{"n_layer": 13, "d_model": 64, "n_head": 2, "n_kv_head": 2, "head_dim": 32, "d_mlp": 384, "vocab_size": 32000, "activation": "squared_relu", "norm": "rmsnorm", "norm_place": "pre", "norm_eps": 1e-06, "positions": "rope", "rope_base": 1020.0, "rope_fraction": 0.25, "qk_norm": true, "attn_scale": 0.324, "bias": "all", "tie_embeddings": true, "parallel_block": true, "extras": ["local attention windows", "paired heads", "shifted keys", "value embeddings", "hashed n-gram embeddings", "a smear gate", "capped logits"], "init": "uniform", "init_std_qkv": 0.0789, "init_std_o": 0.0979, "init_std_up": 0.113, "init_std_down": 0.113, "init_mimetic": 0.7, "optimizer": "muon_hyperball", "lr": 0.00758, "beta1": 0.95, "weight_decay": 0.0, "lr_head": 0.0174, "warmup_steps": 0, "schedule": "wsd", "decay_fraction": 1.0, "decay_shape": "pow", "final_lr_fraction": 0.0, "batch_tokens": [16384, 32768], "seq_len": 768, "doc_mask": true, "train_tokens": 179600000, "steps": 7603, "dataset": "wikipedia_en"}
Each number is 500 + 40 x the weight over its row's rms, rounded and kept within 0 to 999. Layers, rows and columns count from 0. Numbers have three digits each. The size before them is the row's rms in percent of the matrix's.

# q: layer 10 attention query, 64x64, rms 0.0665, rows 0-31, columns 0-63
# k: layer 10 attention key, 64x64, rms 0.067, rows 0-31, columns 0-63
# v: layer 10 attention value, 64x64, rms 0.0972, rows 0-14, columns 0-63
# o: layer 10 attention output (transposed), 64x64, rms 0.0982, rows 0-13, columns 0-63
q0 082:480506426485451475494591527535580435513529471488496585485481483527529500499495580526498514495549456549513471450451585456448452501441583501492513523505469510497492498487472464467496580522548457
k0 079:550497560530555577530551492486522506438514500485469491546505560448543493486583524474516529478438507486575534483516498530481561567493514461483457547453420486442548470443479449499493508517476415
q1 102:605474542486466492535439531562556540487451500510464461550518501465509502552504519515557525465561486521492515515493415534485519501497495516463446562446525423400486496515463478519524565495549556
k1 112:545469559529550449489453489538518547494461477518474482434511505434483429467497513522539553492474589451501468513522498493486459477473550486474479584500476408540439482452515410507560500541551498
q2 083:543510469477476485482507537576554484528513519527429480527498486520446509599556539512531551425495451494522562527476468508508559532431455498489461503470488433407518464478431463486507528475562542
k2 087:500479471518413482513539497502480493519510554530460525457505421551549584525478463434405502461519418551503489479508494507556470526572479550558444474509548528480475528588504492508532471504532488
q3 107:542426545508502515508566551463495547427452494454570518500466513507484526457489456488527438473456452568428518491524522529470527471508477534562445515529533598458554521526545455449480505551513526
k3 093:515477517518469478565569531506541486471465478451532493556447517528522605476500509489516550528464434541450487464404496516456467420509483473544550519476556583509495493474499559478435460523492473
q4 071:434459525481490488481519458486415524490545502488447473504516486450509552482428492481486440543493455472444441548542538455509533487563471539508558469520501526483480537566583554451487428481417487
k4 077:500568524496536560492475507510514505500527495464513531572449511552526442526520506528541477412525519510554477483543429539476481593444436469478477472448595541480542464530515538466449488469492436
q5 119:509476470475457473556492570569557484522452502506546526532494515479486519540544519521536557496538452512519502457476505487456485463477500503486464569440512386465498493463545435498535595529602511
k5 083:475536546500520590499493467551520493534483451553379531492476553523475448492467494513530442488408457498492427524500483540513526509510459476458496554531564474510508509502512486530462441406453465
q6 121:474507444496503429480444442488443525551530556496524452437507523512493487457467459449456473494445455512457492488481489440507459452488489500583526378517505516557452473533521493491475514572464564
k6 137:467511466499485551460558518486495506494533522460516504510483505575484549534527479440436488475504378542520540551457516502497520555531482529571527429507496618459540495587508556480510491513507509
q7 084:476480523598513522515469513476434543476461479518474394526413467527514507506544475517474473505491513489460423427555523539536524542476539524433485464449511559479485500456440456523474545550457487
k7 098:403457485495570514524589526426496565499419503572517524495517446516509528445504475518514516483513544502406460505506571569462491526535435494488520481491521466475519502503509495500553453450562483
q8 108:491518533482532546552517517493467542478487474550469486468509509552451514495450523446485494486445568430489470524594461578543480542458484487477463439534552561557468450441510525492506424464520569
k8 083:631483431541446478496474477491473503526444512519476546447440464501534448487495473468494520503546506430567447454565532504488480530536536547538447498552593501512425542489498499509513512484510517
q9 076:561463475506532464489535519537586519567448500535524468547534496424491489529500499536510519483457412521507567527457441503544510429505487473559462485548497471519523513517606429460541535510537525
k9 108:452470457516507471441471529451492503433479494491537533482505506459527592509495505482531481515518470564498499439480509458416570482457506522401540510439542526463600581489443517500485522490525466
q10 105:473585491527520462519528499537431521492548452521460474549501540484544487500481493487489504528476416508523435548474537528529555596526531499492501475422538515418568427537488487442521471454448516
k10 085:482536507485493498535508439527408460487521512560502551567479610508540507554549532474534466473538445508573457506547477545563496535475466514475468519427532520587527463482494496460501483439507474
q11 080:530448526445548508452518425480517493531456480390521465513496547479506540466525483527495545567512582515549479515524513511445532469462519541494537501486432481476464531480457441551529541587457559
k11 081:513531470479505494592459573446444487537423537440495457553534450503454508539579457480468556479513532459538506467520526481482551548459562482512522521441536489491472528410482515548455465520478498
q12 096:473484476404441434493490469528492477547485538541570472559541508500537484522509479514484573500495522495484497525479501403469517518488541569578455534460484447517492594471564474550524520547546524
k12 106:503451501442574451462499549440521519472549553469599501479504456503481518507519516447502514451532526555475472501526511439363540480519500487526505529472551505491508554497555413498503534524517452
q13 092:515573542439491533579477521549496495508479516460537498520519470462490534506481517507487505593511562492553539467455543535425523505570494523456538466443472453447438425514466426557487464542492502
k13 091:420522480486517531477489470532475543509479448455529553583442491482506442486547514518510477518433534533492594478497561542440533507444486449423505453420507568446505493434509498471480495471469498
q14 090:479454508518536473561515558510485454539518506477529481530522533509500523411557491530449494511445476539480532385483511440586468455463429535507497531520514533518545540434546572477504495449524457
k14 091:481588497507449539527563509540533464451496476560605464533492524532513459546513566537500474458548551445478472576459539515537440453511484494494507484537502495465466524480428583539488489489474539
q15 122:508421487554478477511479548534554510423464524525517493408494491421491506448521529477536530481503473502528517492504508476451535413426511494538454537516527418483513484565477444447555565471542534
k15 096:540529476558525519554550528508517473493455529461472519473501557488537532438556533481494494502472520524579573387446468508456499533461515454442529529436500517526546448512429494479513556506497420
q16 102:495499472492515562457510474439461497482430463462462479574448514588528603567498483482449473555540480483479518568481528523478514479449478514513514465438486511484509559456502508535609530529494528
k16 085:559529434515478470569489464557489529456445482520466441495465554518521504528521479532518474514517430542482360478432451500487474570493500484484497499456511501548487464503555473497473491578498574
q17 129:557504462472459467576486536554473525532516474482468460493512503486474518494410454501548454449450465506477511511403557498481491503404536511518483494493474535480424474553476462475481472607459541
k17 103:544468451528420443537468493507446511548539472506487491441516493460501473449508501517441476537554564496485469496504477476485431531409497548504510469504510449585420496495506483542420456582538503
q18 096:547483481507457488541491617484513533446463531488559500501543468425500508450569482455511456511526530512487417431509510533463462515471506541524479543472515444469456503515496411505507599516520452
k18 113:449557496467545479501535506457485534480530432502530429532525480476571532505536501483569506478473528478571508406456507486474562524572525526502502499464456515447510460441491522522465558431414458
q19 094:494442439452402569450431474467431477521475505459520477523514484474574444516498475501491411494535474485524520518484530506483563541505461490541522506515491453560561587442504521478490491502570485
k19 086:450485526482489544481463502535441498560536436480514465508549408462588470433482471495534472519444501497488487435530470474523505512537488476538488566532612576459470527491493430506482507505466549
q20 102:550531505475558569484512574491428489577515496503493512526525515541530526486569473506490445495506506528514500449563529585497525600505518485474480503510522531423468529528413468565444468478443500
k20 116:524579580437501556441522494552503502528519464459455521504515511446515544494499442477511475458496470469520470451505448505445511603519479448513468518522531509495454489594506415544531467449481445
q21 089:533590428511559486467441446472586444458468437487456468441488516484518537504483498456489446506441500479472557530438486495451496528509530500489497493525491565430574472521510494547543551499562486
k21 086:576496431517500477468522522534493483523488492494513488519469620533476559471477532459427488537525498412537454509498515466499411517542470511519471537506428485519434498454521499538571495508556574
q22 079:505484561460550570496492502465458462471454488421573459454514532554503521504470497451520467511550456460507468503495531486447554521524427485533524489522547501468555545488496493450641478464479473
k22 123:462523517532580516489517441508448534448428501560560523499465480544516569501547463454536513498429505533475483493500502504430517504525463535548452540507565550439523557499491480488595496479437444
q23 088:479464525559481450485577545494499487448562450504576510521573462492551551537469543448461532440476473585428504530521480446501486511526532503528521507490449567528516494554507494428526516455512441
k23 094:536512579515556491449454451503513453497520464528535503568575437534551543533525558406506473560532512435486451531568568454445503566507487550477543516500483499469496524483513490531486492487464460
q24 099:452464550471498481539419524520418528519575541553488512524521519511511550540530470451418513532529520472455490591534472570498495509458494474483500460441526433524446564419497496488481505488490551
k24 098:454484552489519505407520482478482455470509548470524536616572497467541448488559452469483503532532478566445469513428506519496552475536506513570517510503496466447496551432536516464495499461568517
q25 090:534443488503473583489525536513566560522524454451563504504454442533464503508508560523526461519463481548447529440510464495520549513467458535525466460513506531527418458537392560464471508443491485
k25 085:550517464513402486598504576493536500553560524498495513515460473519486566498540533523434429597501496538474534434490523498537474467473512475531500500496540422469544469515449468461482471525550497
q26 097:472524479529552539498502512578503509514521502550462522500406628481515545523507496498455479464492450520502474538538488507538518394495459587499464520523495581504547463460534537467520546494510449
k26 090:405455485521508523505479523539477500502513587465542529503471525482495542507532534506494539540533489421456492511506519513520471459408471423434451516510560581438473506499524518442488485491606512
q27 093:518480517582428424427522477469557477453451528505526463429527490450540512445467510480535495488418486462524540553515412508501448442498519507537460501487553541446551545529508477498510538453474489
k27 090:440542536539480469456488514532506458516442472466465527506492564445473473407473566465523510472453460470497522441555502471591483518481539485483517514537572465560502429494554524496515526420440507
q28 101:519548510512492490481517399506565440530467478504524509484514443458487547473465601512539444488494504487484576455461456427469566519518466495596524466517495482526535543478475516515506503515397519
k28 083:533591492513480497438542577534503500561469525556443597511533496528493453466457547515454477426471472511491534462552521487529454531431426549500432517488470537469482489515490536461547522532474497
q29 097:593520506458531529506475511470502566500539525522530447498498502506480405508420534512480519459423555469503555532542489516521533465444507490562511509483570600518454502507436469475451471462532551
k29 091:500533495511493456546501459514480549583417570480516464505538509537511576555389499498483481529542498494529551518574498491397484458435526532488504476550505456535453501507522459510555492503490547
q30 088:481447519515535519436567524432545534451465513479551501505460546503516536570569568486518579497487508575575540526522494460464494581525528530454524482528484457568528542512499490449539461468520478
k30 090:478478589564490551540497411512558566525526422526456476506515498526464474503504509484521492433514538484479506574564469493469596502463499520408515499473455515505516483470515512512467499472423562
q31 104:555513531516447443501425544489437493502441460522504446497493497520565572453436476486513524565463494463412423501541550543490485495526455504500545500478587556538495516495557526485462549534500489
k31 085:509519508476453401516489461495514528487506500502606553519455460526514419426451479573500484510486502414453529500533530525591514439488477499544533467464549506501564533510519501488516543521441524
v0 104:507465467532461462468543587501523574459455429502522523533431502490499504446530485481480541481470440471522532520481565525498559572477486510534479509453436481487512474555514551414538562442438481
o0 100:455455508540514499478487565458515528451498496428541501513457473426507495488579506477488499535432479500557499499518489574542455467540523484516416606514492497491460470540481513431575556450470470
v1 096:534530520554459494444487459502491487418526522556474445483498536555514486531471556435523505484493499478421524534380500435607472530420489486483533468478501467487513491506523463498446512509519560
o1 094:529503504572446531500470452555476492427507472509463532557489543502524455559482498535427466512528551515446432499438482517550487443445478506483525498522499537408515504525463522439458456584562490
v2 127:498501539481520486479480523457461497570444469519460530505484483493491550548520396462450493457448490500506551567552430536517507469527471491475523459406477518492539518408517484530587544488509431
o2 117:542494567479586543500468469509460501548503457483525422523502505511510622487489422426536468499434474502457558505507487512450534464509519529539523487484429545536512484449474482481566550516452505
v3 093:454538428482532492547519509560491567533519506493478493482502557479540474587574492538524452542497543535552560439425463509526420514512498530409468515553498467489515410510508543506480489521524503
o3 100:561530435492518468497506515496496462534487514521427524518568494519585480483585509521477519511483496534486480489395489480609508511529578488458469496563444480534489478489591529536493441480524519
v4 111:478504467483492471535451553526476467549457529493465502532459554503573547516436438468507567492561466454562545435488504534479535482533452564488438515588483471494594486465559522481495504480540500
o4 102:522489468521495460505547572539443545589490522454500443511447487507585557467475495431486574535544482486520492481452511502509451533532479578492492513567476456541542507447539560502508564458545492
v5 100:509528508514570432419473482530476490461432555543480495461530542469531505532439484550540567543524463486585480495517603493505457424478475536458456471491440484503475506538528453522534490493553523
o5 106:497552510530547470492470549543493463560428553456471544543426546486499542588414446476449545524479510446525514538495494552513593461450500491491502458511537430463501492518541506528493479509535543
v6 110:496535539452570493591535485513497543458542462545498503509483511471433496502473437486473517436439542402534543526516536561532469454485451462511454510462498527517527429471520493426490515538480578
o6 106:542478482508544482556527524559524533509548493551521468567519520455440464506501467473478544422494504525503560458474502494497460415445562491541517571492527488518446497488591441446479579525553516
v7 094:508475485475560510499523488507452490556459539529466520434447524562533459530546415536510529504484527442452427480460501517503509451526527527416501533431433496531445492393509478467481495482550543
o7 096:571542471438518503502534542563520503584536539528547427485509559580468512632506487516471456510522537529472528496511438538480570536478540486475483536544463549530520523520518499478525475525515539
v8 097:545525339512467447501543519496460506513510505511464582513488545517577535498500503538527482497570537487517506492444543527533465567476554509454535519533478508507522491532477471535456464533590516
o8 099:440556447516466479502503441492463511515558535459468529508458495488506446516479507491474486519508586481528444493445532532560475553479577512469471522589389500496460456500506540568513459561466536
v9 098:550467460445464442556475498521520459499534418519378475520534511469483469485504496491526512535508500433488528598483516522557564469409512474510454483505503557507450468557463467475449498506526522
o9 099:537519456478487489518511498504460517506516448539445475480405484415447384479453499523512442552500566444504476506485555516523471425402496482552463538527547518520505487489480435542488481501499507
v10 091:509530562451507509481428465471408478554483530449550462502466526533530582477454484538454467552540536472461471606531530500521485490452483510513485433526457480484528537481576530537550554494507514
o10 091:515503532493441498477457479541571512515473539444527450423479533518475565524467488513486524502455469489475617516462519458508500459449452562461495460511437529462540574428487472530529566509497554
v11 088:450504550582492497512495526527512545547415497444544444545566489488495517514496529511475544524570524549534514431510489455515492550549453578526448531540504400521485528516560507476534506441499460
o11 098:497519518520505509496553496505487473507388535457479515544501488501561526500557489531553553591496435545536505452513431420492458529556454502525471506540547460505487542511487507529559446459485405
v12 080:522485507461479507527478512485532494484484502547505541540451512503439421543493551554541513551522472369537503490589480483495498451475550443529585500446579527504505495501499493563508497446562510
o12 078:522481549518492485518489492520537525536518564543479527510520485433471431460375521449512502562510543467536452479522488539474542505516522509540467430528506584499463481521504413473475528544567577
v13 099:529499430479472489504478456471495487584503545444483510442512463484510392403428515540520457554524599507530530514450516500487523493514506522483510482546511454516536519523523472554543431485574491
o13 102:473484469429487423473443416502485447498539533471473521504512535485519523499440588515525507522580495407550522515495505402488488522475527469482479513550481505566495521498524522562546441518569509
v14 091:506518459480517518388364481495502451514527541500526495450509474446439461500530541478545498517481463526496508539522539464479501439385461405497537476464520484529480533479527503526516493527481474